Part of a small language model's weights: width 160.
Each number is 50 + 12 x the weight over its row's rms, rounded and kept within 0 to 99. Layers, rows and columns count from 0. The size before them is the row's rms in percent of the matrix's.

# q: layer 8 attention query, 128x160, rms 0.0626, rows 0-21, columns 0-159
# k: layer 8 attention key, 128x160, rms 0.0622, rows 0-20, columns 0-159
q0 138:62 59 58 43 49 53 49 49 37 27 38 36 54 45 71 61 53 44 49 57 59 54 46 54 57 34 65 54 79 43 61 57 49 66 27 61 61 62 50 43 52 40 44 45 46 57 55 63 43 70 57 61 51 39 48 34 53 57 50 53 46 49 45 58 49 29 50 50 48 19 42 53 38 51 40 60 62 41 71 69 65 46 44 42 48 43 57 61 58 49 65 48 37 35 38 58 29 61 77 45 37 58 13 40 38 46 50 42 52 52 33 65 51 57 46 32 36 83 56 61 32 75 63 58 55 40 47 42 45 36 48 59 28 63 59 43 54 65 56 30 67 39 53 35 66 44 27 43 43 37 58 33 58 55 29 54 46 66 34 64
k0 091:43 73 56 40 39 61 37 42 64 54 61 59 44 66 49 34 69 69 44 83 51 51 58 54 51 61 43 35 33 48 49 51 63 40 57 36 35 53 54 42 63 76 34 62 47 58 46 52 45 46 55 22 30 63 34 53 56 50 48 48 66 45 44 57 52 49 62 43 61 48 46 39 51 37 55 25 40 70 39 41 38 52 60 34 61 70 68 53 47 55 44 73 64 51 49 48 67 59 41 58 67 30 67 51 55 70 45 77 33 50 57 70 59 75 54 33 60 40 33 44 42 37 32 66 64 62 64 42 49 28 36 41 65 39 43 47 56 47 37 64 61 51 43 55 27 44 52 51 60 53 45 46 51 46 75 51 44 50 59 67
q1 093:42 43 34 50 62 54 55 63 54 52 39 55 52 66 19 46 52 57 47 51 47 45 49 43 37 60 36 43 26 48 46 35 70 41 75 40 40 43 53 54 46 53 61 55 58 43 56 44 50 46 35 35 44 64 62 48 55 29 40 44 64 47 60 42 42 60 41 48 58 73 55 52 58 61 53 40 40 55 30 41 40 67 66 63 55 74 28 31 38 40 44 57 57 61 65 43 68 51 21 54 56 31 92 61 51 52 61 63 46 53 58 29 35 45 49 57 79 27 38 29 61 48 56 36 45 62 48 51 59 60 60 43 70 42 51 68 46 38 32 62 49 56 44 51 44 62 63 58 61 51 34 58 52 53 73 63 52 28 68 45
k1 090:56 45 41 61 71 48 43 48 45 56 50 35 50 28 51 49 52 42 59 38 48 43 40 57 67 54 54 59 65 45 25 57 44 55 58 52 67 41 48 52 48 38 48 45 65 57 56 40 64 54 45 66 51 36 38 54 57 53 58 52 27 48 50 66 49 39 59 61 25 53 67 35 52 46 52 59 58 46 55 56 55 52 40 73 46 43 57 55 64 52 53 45 43 37 60 63 42 48 75 53 38 66 13 44 32 25 56 25 66 40 31 41 44 29 58 51 33 62 69 54 49 67 65 61 29 27 37 65 68 50 40 66 46 70 51 23 44 43 56 62 54 36 46 60 61 40 53 46 30 60 70 44 50 42 30 44 31 56 20 49
q2 119:48 41 37 57 38 54 43 40 47 66 69 67 47 53 32 20 57 54 44 40 44 42 54 42 47 53 52 40 24 53 31 53 55 39 75 48 38 33 61 53 55 61 59 43 43 42 52 37 50 32 42 38 54 63 53 66 47 40 48 47 48 57 45 66 58 79 46 47 43 78 60 43 65 60 54 40 56 60 37 38 45 44 66 53 53 59 39 37 41 52 40 42 59 68 54 41 68 55 17 40 59 45 75 57 59 51 52 51 62 54 63 38 45 44 38 50 77 28 44 37 68 32 44 29 36 65 69 51 50 48 50 52 68 38 37 59 49 37 37 64 46 52 45 59 40 62 60 36 52 69 32 71 55 58 59 62 51 23 69 34
k2 115:53 46 39 50 60 40 47 52 60 50 40 55 54 51 44 54 34 45 51 41 44 53 40 37 46 49 43 44 35 45 41 35 49 53 40 57 42 33 57 76 23 61 59 32 26 47 49 42 38 31 43 63 32 60 70 27 44 52 25 38 40 42 62 57 33 55 36 47 66 55 48 61 32 63 44 38 42 47 65 61 39 72 47 61 59 47 48 31 58 40 41 31 39 63 62 49 46 44 42 57 34 17 58 58 57 48 51 33 63 39 70 49 57 28 52 56 55 58 71 30 60 51 50 22 49 48 48 62 56 67 71 57 52 69 49 64 46 49 55 58 51 60 52 40 39 79 60 64 46 54 55 76 38 60 47 60 68 42 47 18
q3 120:49 53 46 56 59 41 44 73 44 39 34 51 54 47 64 70 58 53 70 59 52 53 51 54 64 44 23 37 63 55 74 43 51 65 30 54 68 57 44 39 48 53 50 43 39 53 63 62 51 67 35 53 60 54 54 14 70 43 42 34 53 56 62 30 45 26 67 44 71 44 41 66 52 50 44 42 62 38 44 52 64 65 34 58 26 54 43 55 61 40 61 54 33 49 52 38 38 76 65 64 47 47 28 64 38 70 38 55 58 60 43 65 45 42 45 19 39 62 58 49 44 66 62 55 66 47 41 35 66 61 75 50 15 49 54 53 44 61 52 31 49 53 67 47 57 51 42 53 55 48 55 37 45 54 60 44 56 57 50 57
k3 111:48 46 57 53 45 50 60 46 42 47 67 52 54 43 56 58 58 55 33 44 44 45 59 75 55 50 50 60 65 72 48 50 48 53 61 14 44 63 37 39 52 66 35 64 62 58 46 61 57 49 57 28 56 42 39 73 50 47 87 64 65 43 53 39 58 55 63 47 41 34 48 35 71 43 41 66 48 38 41 52 38 29 48 45 59 59 71 50 46 51 52 64 56 28 54 66 56 37 53 50 60 80 53 39 40 45 46 70 23 47 41 48 47 77 63 52 56 37 49 59 61 53 66 69 47 50 40 63 62 47 28 47 71 35 58 49 46 63 40 27 50 41 49 49 50 37 41 45 50 38 51 36 70 33 50 40 25 65 45 71
q4 102:37 34 15 41 58 45 35 54 71 62 38 55 34 48 42 36 63 76 43 55 59 48 63 28 50 61 47 30 33 60 26 50 65 41 66 53 39 38 69 57 50 62 59 53 44 32 55 56 52 38 57 36 26 51 59 41 42 37 40 37 65 58 46 53 49 63 48 31 47 67 39 52 48 57 50 41 47 61 41 47 38 54 74 47 49 58 36 36 32 38 45 34 61 56 54 45 58 52 21 45 48 50 80 74 49 60 44 63 50 46 59 40 40 62 38 64 61 32 52 24 55 47 51 37 32 59 64 63 60 55 44 51 66 37 47 65 48 47 42 70 60 55 41 46 38 61 70 61 56 43 48 66 44 60 64 64 55 38 66 42
k4 106:64 47 49 46 47 49 46 36 47 47 42 52 57 52 65 63 50 52 62 38 38 34 43 54 49 58 44 44 46 51 57 21 52 47 42 51 43 42 44 84 18 44 59 35 34 41 55 42 41 40 33 53 51 71 62 42 48 49 52 38 36 48 51 57 37 62 31 46 42 64 57 66 23 41 57 53 36 49 51 49 65 62 51 64 52 45 54 42 61 37 63 34 35 61 62 58 53 43 55 45 43 28 37 44 48 43 61 06 68 36 65 39 47 28 29 81 64 53 59 36 67 30 53 20 56 37 45 41 45 60 74 44 59 64 34 58 56 68 49 63 39 49 51 43 58 68 56 54 43 68 58 55 51 48 51 45 54 48 41 34
q5 115:39 35 65 55 57 27 67 44 54 35 45 45 37 53 35 50 35 51 42 31 32 66 58 41 55 55 63 50 37 37 58 51 70 41 66 67 56 54 59 48 41 44 49 35 67 36 61 43 65 37 46 41 38 43 65 35 59 55 32 39 76 45 61 35 48 59 32 39 58 76 59 53 59 39 45 47 40 45 32 43 31 38 70 29 56 47 39 27 53 44 59 44 64 68 51 41 36 52 56 36 59 43 89 57 44 58 70 52 41 58 50 35 38 68 49 53 50 51 66 48 51 51 65 39 28 51 46 42 64 67 59 36 71 49 65 57 44 36 34 58 61 42 44 65 50 63 58 67 51 48 37 59 45 46 73 32 39 39 56 36
k5 110:60 42 46 44 54 73 39 42 42 52 51 43 48 36 61 60 54 27 44 65 52 47 66 63 37 49 57 62 71 67 59 39 24 49 45 48 38 38 53 65 40 55 43 38 53 61 66 43 46 54 60 43 59 53 49 62 56 51 60 64 32 52 46 68 43 69 58 30 45 56 36 30 51 66 46 55 48 52 58 74 53 21 77 51 52 50 68 49 44 31 51 42 87 47 37 56 69 33 43 42 27 55 36 43 47 35 62 38 65 40 56 46 50 49 34 60 47 43 50 34 46 38 69 46 51 19 31 67 57 44 51 41 42 55 62 50 46 43 62 47 45 42 58 33 44 70 60 58 27 76 46 47 45 53 28 48 46 38 46 35
q6 082:66 60 65 62 72 53 66 38 39 44 52 43 65 38 56 67 33 47 41 47 52 42 56 59 62 33 77 73 45 37 58 50 35 48 39 42 50 44 57 54 77 37 59 44 68 44 45 35 51 49 43 38 70 42 45 58 30 66 56 55 51 46 55 39 47 55 47 57 46 39 56 42 45 42 32 59 32 59 55 37 25 46 30 60 75 41 47 68 59 65 60 67 47 56 44 53 37 24 64 41 37 61 35 37 60 47 60 35 50 35 30 48 61 47 54 64 26 39 51 72 45 47 52 61 52 32 43 58 48 43 41 37 54 76 53 25 48 58 53 64 45 42 65 66 58 36 26 51 35 55 42 33 55 37 45 49 29 55 41 64
k6 102:33 42 46 37 48 67 36 26 35 42 46 46 48 42 56 58 58 39 37 58 41 67 46 54 38 39 71 75 76 49 66 66 45 32 63 46 41 61 60 34 54 45 35 55 65 65 48 32 58 51 61 53 53 53 44 53 52 62 68 69 63 42 42 70 60 50 57 56 38 65 56 42 73 39 48 53 60 58 38 55 66 13 70 52 38 52 75 71 51 43 44 64 57 34 58 23 51 52 52 58 55 65 51 64 49 33 54 63 42 54 39 40 62 72 30 53 54 53 39 47 26 40 38 69 42 34 52 48 52 48 40 63 51 57 59 54 45 48 56 47 40 39 28 44 36 47 53 43 36 62 46 42 36 25 46 40 35 55 45 68
q7 111:58 41 35 41 65 42 45 62 59 45 59 71 39 51 25 36 50 57 56 43 35 49 51 54 30 78 65 50 41 47 30 50 60 52 67 44 33 34 74 59 40 63 66 49 55 51 46 48 56 45 49 49 50 74 57 60 50 52 53 44 55 51 55 53 51 71 41 43 39 77 76 49 43 46 58 34 38 53 49 43 49 54 55 48 64 54 49 30 44 56 36 55 81 59 49 54 72 50 39 40 71 34 75 55 57 53 67 65 54 39 49 39 48 50 54 46 70 22 52 31 52 32 62 45 28 61 38 50 68 59 51 38 56 42 39 62 64 49 26 53 56 49 36 45 47 58 72 64 51 67 54 56 42 63 61 58 73 32 67 47
k7 094:58 54 55 56 55 41 58 62 53 61 31 38 60 38 44 45 45 50 46 50 50 46 36 27 54 66 42 49 45 44 45 38 44 54 43 69 59 35 48 69 39 61 60 23 38 50 55 36 40 49 48 62 40 50 60 41 49 32 27 49 29 38 42 62 31 45 56 36 74 41 44 74 38 52 54 31 57 39 54 42 51 67 54 59 42 41 43 38 59 36 48 30 55 68 49 55 64 62 37 56 37 30 43 65 57 45 48 20 62 54 75 34 45 32 45 62 53 60 65 34 21 49 61 28 53 45 43 43 48 50 71 38 48 60 49 52 57 46 62 64 55 43 52 50 52 87 60 62 40 59 55 71 46 61 38 62 72 48 46 27
q8 083:54 38 40 27 42 52 50 35 44 49 59 47 44 48 39 53 37 54 35 59 45 54 64 39 61 57 51 45 45 48 52 55 48 70 68 63 32 49 70 55 46 42 51 67 55 55 59 45 50 50 66 26 44 56 59 64 55 53 50 31 50 53 61 45 41 38 42 67 48 64 33 52 50 59 27 62 45 64 58 55 61 31 54 41 70 55 34 52 37 44 47 44 53 62 45 37 49 28 47 66 60 80 54 58 59 44 67 49 68 46 55 37 30 51 43 63 67 59 53 50 37 34 58 66 51 72 52 45 41 40 51 71 87 33 55 61 52 41 41 49 50 72 14 61 30 38 70 47 41 33 59 60 45 36 52 72 75 54 65 58
k8 100:37 67 64 39 52 60 53 46 46 58 54 47 27 36 59 71 48 29 41 37 23 46 77 48 52 38 65 50 59 31 40 48 67 39 56 56 57 49 42 71 52 56 59 37 51 45 40 45 64 32 43 69 36 56 63 48 71 58 75 52 47 60 39 51 54 69 38 55 42 58 43 47 51 60 60 80 43 52 44 71 30 42 40 61 43 52 48 32 47 48 49 19 33 64 69 52 53 40 40 33 32 50 49 45 44 55 52 35 59 53 66 47 56 48 45 64 56 70 74 50 42 43 42 36 50 44 64 81 22 51 68 51 44 62 60 25 65 67 59 48 52 51 51 52 44 51 44 45 56 47 43 50 50 72 40 40 35 43 56 55
q9 114:36 64 52 50 34 46 36 50 45 42 45 33 43 50 39 54 47 56 67 71 32 45 44 67 44 83 47 43 65 53 39 55 23 35 52 58 42 47 32 48 39 44 49 71 47 66 44 69 33 57 62 43 36 52 41 05 50 46 69 57 52 57 29 42 58 51 59 37 22 42 40 36 64 57 42 50 57 26 32 59 56 52 38 47 50 54 42 50 49 76 64 38 50 45 47 50 42 47 56 53 72 38 40 40 43 61 43 30 73 66 48 40 51 32 45 48 39 45 51 49 49 57 40 53 64 51 57 46 70 28 23 51 41 45 64 27 50 45 49 43 33 41 44 38 55 43 45 51 54 50 60 33 51 31 39 42 62 46 58 60
k9 109:60 51 55 46 42 44 46 51 46 42 48 57 57 66 72 60 50 69 49 33 47 50 32 44 77 38 55 58 41 52 51 57 57 69 53 42 65 41 74 50 57 50 50 57 52 61 38 45 49 78 55 44 72 45 34 57 48 60 54 23 63 33 72 49 48 23 60 56 58 59 54 46 50 60 72 35 34 65 59 44 68 61 37 46 58 47 39 50 69 42 57 56 32 71 58 68 47 47 51 57 63 39 54 28 48 41 59 47 45 59 51 78 47 38 67 55 44 73 28 53 46 44 61 39 66 54 57 58 69 57 44 30 33 36 64 43 64 62 46 22 56 51 69 41 61 43 55 57 49 41 66 50 64 80 59 54 38 47 64 54
q10 099:62 66 69 71 36 45 56 47 49 37 47 44 41 30 68 54 49 43 51 45 48 57 51 67 57 41 50 54 66 39 46 48 34 38 41 63 62 46 36 49 56 41 30 49 43 64 47 70 42 51 51 58 49 33 33 44 60 51 57 59 50 53 50 35 46 29 61 55 55 36 44 35 53 39 50 78 43 40 63 66 48 47 39 50 59 40 52 77 64 53 70 71 39 32 35 56 42 45 74 71 66 54 42 17 44 46 38 50 47 43 45 68 56 60 47 45 29 72 48 82 50 62 39 71 61 47 73 40 35 46 52 55 50 47 56 28 44 59 71 44 35 62 62 60 59 37 33 45 48 53 52 43 56 35 39 41 34 72 51 66
k10 081:36 47 57 41 41 75 43 38 43 44 59 57 38 53 52 58 45 59 48 70 69 58 72 53 46 42 58 60 57 60 60 67 59 70 43 52 46 63 54 13 48 49 24 65 54 46 42 55 62 59 66 36 61 36 36 52 52 43 66 64 74 40 46 48 63 47 60 58 36 43 43 46 52 51 43 62 46 48 42 48 43 44 42 43 50 57 62 53 42 53 53 82 48 34 44 60 39 27 67 69 45 72 33 48 41 52 42 70 20 36 44 63 57 60 50 26 58 46 45 68 44 63 52 63 44 46 43 54 55 36 18 49 57 47 60 44 60 59 44 37 47 50 53 51 53 26 40 39 57 46 54 11 59 44 61 51 45 73 51 67
q11 085:41 61 65 60 66 57 40 66 39 50 48 77 61 48 46 71 52 53 48 28 61 57 41 46 28 45 56 55 29 47 63 33 38 63 28 45 65 53 59 55 45 46 49 68 67 49 45 54 64 58 33 75 81 48 44 67 39 67 57 50 55 44 71 59 42 48 36 59 57 65 42 45 37 40 31 49 43 58 53 44 51 67 35 50 46 53 48 51 40 62 55 71 48 42 42 59 52 70 55 67 60 34 31 29 36 33 61 53 41 52 53 47 67 52 57 43 49 41 52 72 34 44 36 42 58 53 55 16 46 59 50 55 44 31 48 47 48 37 53 26 43 57 69 12 41 60 50 58 51 69 58 40 56 61 56 51 56 59 62 41
k11 103:51 44 38 58 59 43 63 70 54 43 52 46 39 49 38 48 56 50 41 82 71 46 49 54 38 49 55 60 54 35 68 44 50 45 57 54 65 74 65 31 60 50 32 52 81 69 56 42 59 53 45 60 45 40 52 57 56 46 24 26 47 38 44 25 48 59 61 51 45 32 57 51 77 45 48 72 55 48 38 43 44 37 49 33 67 38 50 48 57 45 42 62 54 25 49 55 39 66 46 68 36 55 54 58 54 40 37 68 41 54 58 52 53 66 63 33 52 50 28 51 38 55 59 74 55 51 41 58 40 63 27 54 43 51 43 39 39 45 46 62 60 33 47 71 58 55 34 56 29 26 62 46 65 44 60 61 47 64 41 79
q12 098:42 32 33 46 70 43 52 50 73 61 52 61 43 57 60 36 58 49 46 43 46 49 61 29 45 47 68 46 27 61 52 43 76 49 57 67 26 24 56 49 41 68 52 62 59 38 52 32 44 48 42 41 37 60 60 60 54 50 37 35 47 75 56 53 42 66 46 41 64 57 61 49 49 49 57 41 41 57 40 52 45 44 70 57 60 54 34 21 49 22 25 42 66 62 44 50 65 50 45 44 30 52 73 58 53 57 63 54 56 51 69 34 41 47 53 52 59 47 35 30 52 36 55 32 44 65 58 49 48 64 60 44 64 37 39 66 41 23 56 68 51 56 45 53 48 55 61 58 43 61 35 78 37 57 69 59 61 38 43 28
k12 088:50 42 51 57 43 43 56 56 36 55 30 58 37 41 50 47 56 43 42 41 42 45 41 43 47 54 35 31 54 58 49 26 48 53 44 58 52 38 45 75 31 49 68 41 48 41 73 51 35 43 41 52 52 67 74 56 48 42 41 52 45 44 56 59 32 63 51 50 59 53 43 77 40 41 36 32 48 48 58 55 53 60 53 54 30 50 42 40 44 58 48 25 60 64 48 44 54 63 28 54 48 35 49 66 51 29 54 40 74 61 52 40 46 36 44 61 66 28 52 31 54 41 46 25 44 46 31 42 47 61 77 35 60 73 34 67 34 51 54 47 40 65 48 38 47 83 66 65 54 51 47 80 44 46 47 55 73 39 58 23
q13 092:50 35 45 43 28 60 33 38 45 67 55 59 18 47 64 49 51 50 54 33 50 78 48 42 44 41 32 30 44 56 49 29 38 44 57 51 52 40 45 64 24 53 51 59 52 51 39 72 59 29 39 38 58 66 61 41 62 38 44 48 29 70 51 54 28 57 38 37 47 72 56 37 72 55 45 49 63 48 52 47 68 46 39 55 37 47 47 54 40 44 54 40 67 42 55 63 71 53 42 53 56 35 67 57 64 55 62 48 46 56 63 39 41 38 39 55 94 61 69 44 54 41 40 54 37 56 34 56 61 38 54 34 41 28 43 56 41 50 60 26 59 44 50 51 46 53 56 53 47 70 27 60 53 69 57 46 51 49 64 47
k13 100:31 62 34 63 48 33 49 64 57 42 41 41 59 59 37 67 32 56 43 50 21 43 54 20 47 57 38 40 33 44 31 54 68 63 38 57 46 44 62 64 40 68 69 38 45 44 60 40 49 55 58 47 33 61 63 51 28 52 34 35 50 42 46 52 44 62 40 38 55 44 40 68 34 54 42 56 50 41 53 49 34 65 60 59 60 58 49 27 72 25 39 33 46 66 40 47 47 44 46 52 45 48 58 42 50 47 62 42 55 58 58 51 59 29 62 61 45 54 46 33 67 56 67 14 61 65 60 60 54 62 73 35 60 47 46 48 53 50 57 52 50 44 50 45 48 70 57 60 55 35 71 73 50 64 40 76 50 50 65 24
q14 105:32 40 49 52 57 44 40 61 58 66 48 58 46 73 18 43 48 49 59 43 52 35 35 35 46 84 43 43 30 44 59 54 56 61 70 45 39 51 49 48 54 67 63 61 65 34 64 36 61 48 44 42 34 60 57 54 51 68 44 49 69 47 48 62 61 46 41 44 33 60 52 60 66 66 57 41 68 47 53 37 36 45 60 45 31 57 44 28 40 54 39 40 57 66 44 52 48 46 32 30 55 53 63 53 51 54 73 58 73 64 54 38 48 47 45 42 52 31 59 30 50 38 47 38 57 54 53 55 67 49 45 26 60 62 35 60 56 45 28 56 43 72 31 40 41 59 77 57 50 51 44 71 33 67 57 37 60 22 52 34
k14 079:57 58 62 51 62 59 44 57 45 35 32 40 44 40 63 29 66 38 54 47 41 73 41 16 49 50 70 34 45 29 42 60 46 62 54 62 56 31 53 61 35 47 65 44 56 50 62 58 56 48 49 58 51 49 43 48 55 48 21 21 27 48 50 56 35 44 38 40 71 67 46 50 62 60 73 34 44 63 46 62 59 61 48 58 52 66 43 41 46 54 40 42 56 54 43 49 66 57 50 35 51 30 47 70 54 49 53 37 65 62 47 39 25 46 50 49 60 61 52 27 67 36 56 40 49 51 53 48 55 60 67 49 42 33 37 56 48 34 40 29 42 25 65 44 62 68 59 66 52 62 49 73 27 60 40 61 58 46 49 28
q15 099:40 53 60 41 68 38 48 31 60 49 39 44 31 72 63 58 82 59 81 73 61 50 56 33 41 60 61 33 68 66 69 57 56 51 63 60 45 45 39 64 59 35 52 49 54 46 47 50 15 49 23 47 46 54 37 16 39 68 53 49 53 40 51 64 44 49 59 55 46 52 61 41 39 54 53 43 51 39 44 41 56 58 45 49 45 31 62 44 48 54 44 46 47 50 50 43 64 58 43 46 57 55 53 61 23 47 66 53 61 45 39 56 43 40 43 38 36 55 47 44 34 51 50 37 75 44 44 57 35 64 58 09 30 51 55 34 50 61 49 48 38 40 46 31 42 56 38 59 31 56 48 48 62 42 59 41 69 69 38 49
k15 104:69 52 46 63 31 45 72 54 59 51 29 62 49 51 46 51 45 40 44 40 50 46 34 47 53 61 47 50 38 51 28 42 47 66 35 59 24 46 53 56 37 69 51 55 34 61 61 58 55 37 49 54 35 73 52 69 48 32 32 43 59 48 52 39 50 41 49 43 60 72 45 58 61 74 40 39 46 59 56 55 59 55 72 66 63 60 35 58 45 56 59 32 58 57 40 57 49 43 34 65 54 60 68 52 63 37 52 27 41 69 60 29 30 39 57 71 45 38 47 47 50 34 63 39 37 58 43 67 44 55 64 68 68 40 34 73 46 40 51 45 78 76 45 44 44 61 63 37 57 35 50 68 64 33 39 60 56 33 60 52
q16 097:63 46 64 52 44 47 47 45 43 47 60 47 47 39 59 69 53 57 52 59 50 47 48 69 50 39 61 66 57 48 58 54 34 53 50 41 69 76 62 55 66 35 47 59 65 74 47 52 50 51 57 64 62 46 36 63 30 52 66 84 34 47 48 53 62 58 61 68 47 40 42 32 42 43 51 39 40 48 49 52 59 45 18 44 65 34 58 76 70 70 55 47 46 39 64 62 28 41 56 60 55 42 33 59 51 50 36 42 48 63 34 62 59 56 48 52 17 54 50 62 38 53 47 64 59 33 47 64 43 51 40 50 27 42 68 22 42 59 42 46 49 83 58 57 32 39 32 48 31 46 49 32 54 39 52 42 40 71 48 54
k16 086:55 50 63 36 51 47 43 49 51 33 52 44 56 55 55 60 63 41 46 61 40 50 57 54 51 36 49 83 64 61 37 61 61 32 64 32 37 63 53 12 51 65 26 62 53 47 38 57 64 55 42 54 67 34 48 39 78 44 63 56 71 36 53 38 60 34 49 52 44 56 47 38 69 43 59 61 67 48 43 51 37 32 37 37 45 43 63 60 39 55 56 69 55 37 57 40 42 48 59 45 62 68 48 42 43 48 38 76 31 53 37 65 59 73 66 42 52 73 42 50 40 59 50 76 51 37 31 36 28 38 33 63 52 34 73 36 52 53 51 55 50 40 60 61 60 38 29 35 38 50 55 44 60 44 56 38 51 53 49 56
q17 089:49 34 51 55 57 59 79 65 79 50 65 50 33 42 48 69 49 36 60 42 30 46 53 64 58 51 69 56 41 40 77 62 55 33 50 58 67 65 47 46 39 57 52 43 56 36 61 47 49 39 29 46 51 48 62 51 22 57 52 40 42 32 67 58 44 53 54 46 61 52 63 37 56 53 60 30 41 33 57 54 44 38 41 49 58 58 80 54 52 59 32 54 33 24 55 48 55 46 37 60 43 41 59 38 39 34 59 61 51 50 50 46 40 60 73 57 56 63 39 41 35 60 41 46 61 57 35 69 46 49 51 54 57 54 60 58 62 08 39 64 40 46 38 42 64 54 65 61 31 58 37 52 69 64 45 32 29 63 45 44
k17 136:35 60 60 38 65 53 54 37 36 42 38 49 43 51 54 56 56 62 46 29 75 55 71 54 43 16 46 60 58 76 58 59 42 49 39 41 49 76 45 33 54 50 31 62 47 48 50 51 58 56 82 67 71 44 49 63 55 67 62 54 58 64 50 41 56 41 49 60 28 42 49 50 68 41 49 52 49 55 47 43 48 42 44 56 47 68 48 52 49 46 42 67 69 32 35 51 49 28 64 56 49 68 56 41 50 51 51 75 44 50 31 58 53 58 55 41 32 44 53 55 35 50 53 80 42 38 41 40 68 41 34 51 55 42 61 30 49 70 35 39 50 41 58 60 53 28 24 46 61 45 37 25 57 55 48 32 43 53 36 70
q18 108:36 29 47 45 63 54 70 58 85 54 52 69 47 30 49 61 39 70 51 50 36 27 61 43 51 44 57 50 47 66 47 79 39 44 52 42 34 28 40 57 38 44 49 43 52 43 50 35 50 40 46 54 56 42 62 49 56 37 44 54 41 48 51 62 39 44 29 55 59 18 44 49 59 54 40 40 56 44 56 61 46 36 57 53 72 48 47 65 82 45 36 46 81 57 38 30 39 61 34 49 45 46 60 76 59 55 31 57 71 44 37 43 53 42 57 49 36 56 54 66 44 47 60 54 64 52 68 50 58 53 68 51 58 62 49 51 34 55 59 48 39 42 60 28 34 60 64 61 37 47 30 63 50 40 70 35 46 48 71 51
k18 105:74 45 51 49 35 54 51 24 33 36 55 41 63 51 51 35 43 48 41 53 47 60 57 56 42 61 54 34 68 58 58 33 43 41 52 69 42 55 42 75 55 56 83 32 47 55 56 40 72 38 33 51 53 41 54 55 43 55 60 49 81 63 53 45 66 60 44 39 16 47 39 26 59 53 55 67 40 50 42 58 69 51 35 47 60 62 41 33 48 69 64 24 50 48 65 68 65 29 62 41 37 43 31 49 43 43 38 50 51 50 62 43 50 66 41 61 62 53 32 36 41 55 38 44 50 36 56 39 39 30 42 66 41 57 52 36 47 71 45 61 56 56 44 48 52 54 51 50 41 50 51 46 35 58 22 71 39 57 32 39
q19 108:62 64 67 43 36 45 57 47 51 42 56 45 46 22 78 62 55 62 45 50 46 52 42 78 51 52 55 69 61 42 59 59 28 41 51 54 56 58 40 42 56 33 40 55 52 81 27 58 55 64 60 64 72 50 42 42 60 47 61 67 55 31 38 56 63 42 61 67 64 45 44 44 58 47 58 63 49 50 41 56 64 31 33 39 55 42 53 76 60 51 60 67 44 38 55 41 40 56 61 67 59 52 35 63 42 63 42 48 52 46 38 67 61 57 64 40 33 72 51 79 44 62 43 68 62 33 54 39 39 49 37 61 41 50 78 35 50 58 48 39 41 49 61 44 51 40 31 35 45 36 54 35 65 33 40 38 39 58 40 71
k19 068:55 48 44 49 44 48 35 47 45 33 50 31 50 46 39 62 31 51 44 61 55 49 50 48 49 43 30 54 46 63 54 62 40 36 48 47 48 54 59 31 56 65 39 61 29 57 52 75 51 28 47 55 50 42 55 34 75 57 53 61 61 46 40 49 61 47 40 50 61 61 43 52 27 58 45 70 48 47 60 39 37 48 50 58 58 54 67 35 72 47 61 69 49 57 40 77 45 51 67 51 48 46 74 23 27 52 51 57 30 50 55 67 41 50 69 38 54 64 58 48 39 58 64 64 34 60 58 44 50 26 31 25 28 39 71 56 71 51 47 39 54 51 52 56 66 43 35 42 72 50 58 38 44 63 56 45 35 69 62 85
q20 097:53 44 39 59 87 39 52 53 68 45 30 75 49 52 50 47 32 35 50 64 41 41 46 31 49 50 45 35 53 49 36 53 82 46 45 56 50 44 74 52 43 46 52 52 48 41 51 52 42 27 35 48 43 60 66 51 20 60 33 48 47 54 63 57 35 38 46 50 71 45 75 53 38 54 41 42 54 44 57 56 59 53 61 52 26 34 46 43 50 32 46 56 45 44 49 45 69 57 40 46 49 46 53 27 39 43 69 63 37 34 57 48 54 60 62 34 69 32 62 41 43 58 59 39 70 42 39 54 74 67 61 34 53 52 58 74 56 42 78 70 64 49 56 39 59 59 67 53 69 45 43 61 66 64 58 37 53 39 47 47
k20 086:45 48 49 53 46 48 56 50 56 77 44 53 33 33 46 56 64 46 57 53 56 57 58 44 61 60 60 55 38 59 69 46 44 66 40 54 47 52 48 68 36 37 66 53 69 41 61 44 55 57 54 32 53 50 58 73 21 51 59 66 42 68 50 32 44 57 47 35 36 54 62 56 51 40 54 35 58 52 42 42 38 61 51 53 50 60 35 59 46 59 51 49 59 39 33 48 61 57 32 55 56 19 64 73 60 25 44 26 57 34 45 21 32 15 46 60 49 40 29 40 42 40 39 76 40 52 42 48 53 48 54 44 56 60 29 39 30 53 47 54 66 40 36 57 59 65 47 55 68 58 35 64 44 43 50 53 60 32 62 18
q21 105:43 44 57 46 14 39 66 41 52 55 60 72 36 33 58 57 67 45 38 42 41 61 43 73 61 60 50 60 43 44 42 64 07 27 60 81 62 60 58 54 57 43 31 48 59 71 37 59 67 54 39 32 76 47 49 44 63 45 55 63 57 41 66 58 61 57 67 51 36 58 47 50 56 29 41 68 53 64 48 62 46 23 49 45 55 53 55 42 54 54 39 50 64 58 30 49 33 37 50 42 45 50 48 51 18 48 44 47 53 60 36 61 44 41 35 33 48 56 52 67 45 50 46 66 38 54 59 49 36 22 48 57 51 49 47 31 46 39 44 60 38 44 46 47 49 60 42 57 50 49 42 54 54 32 44 39 37 58 49 72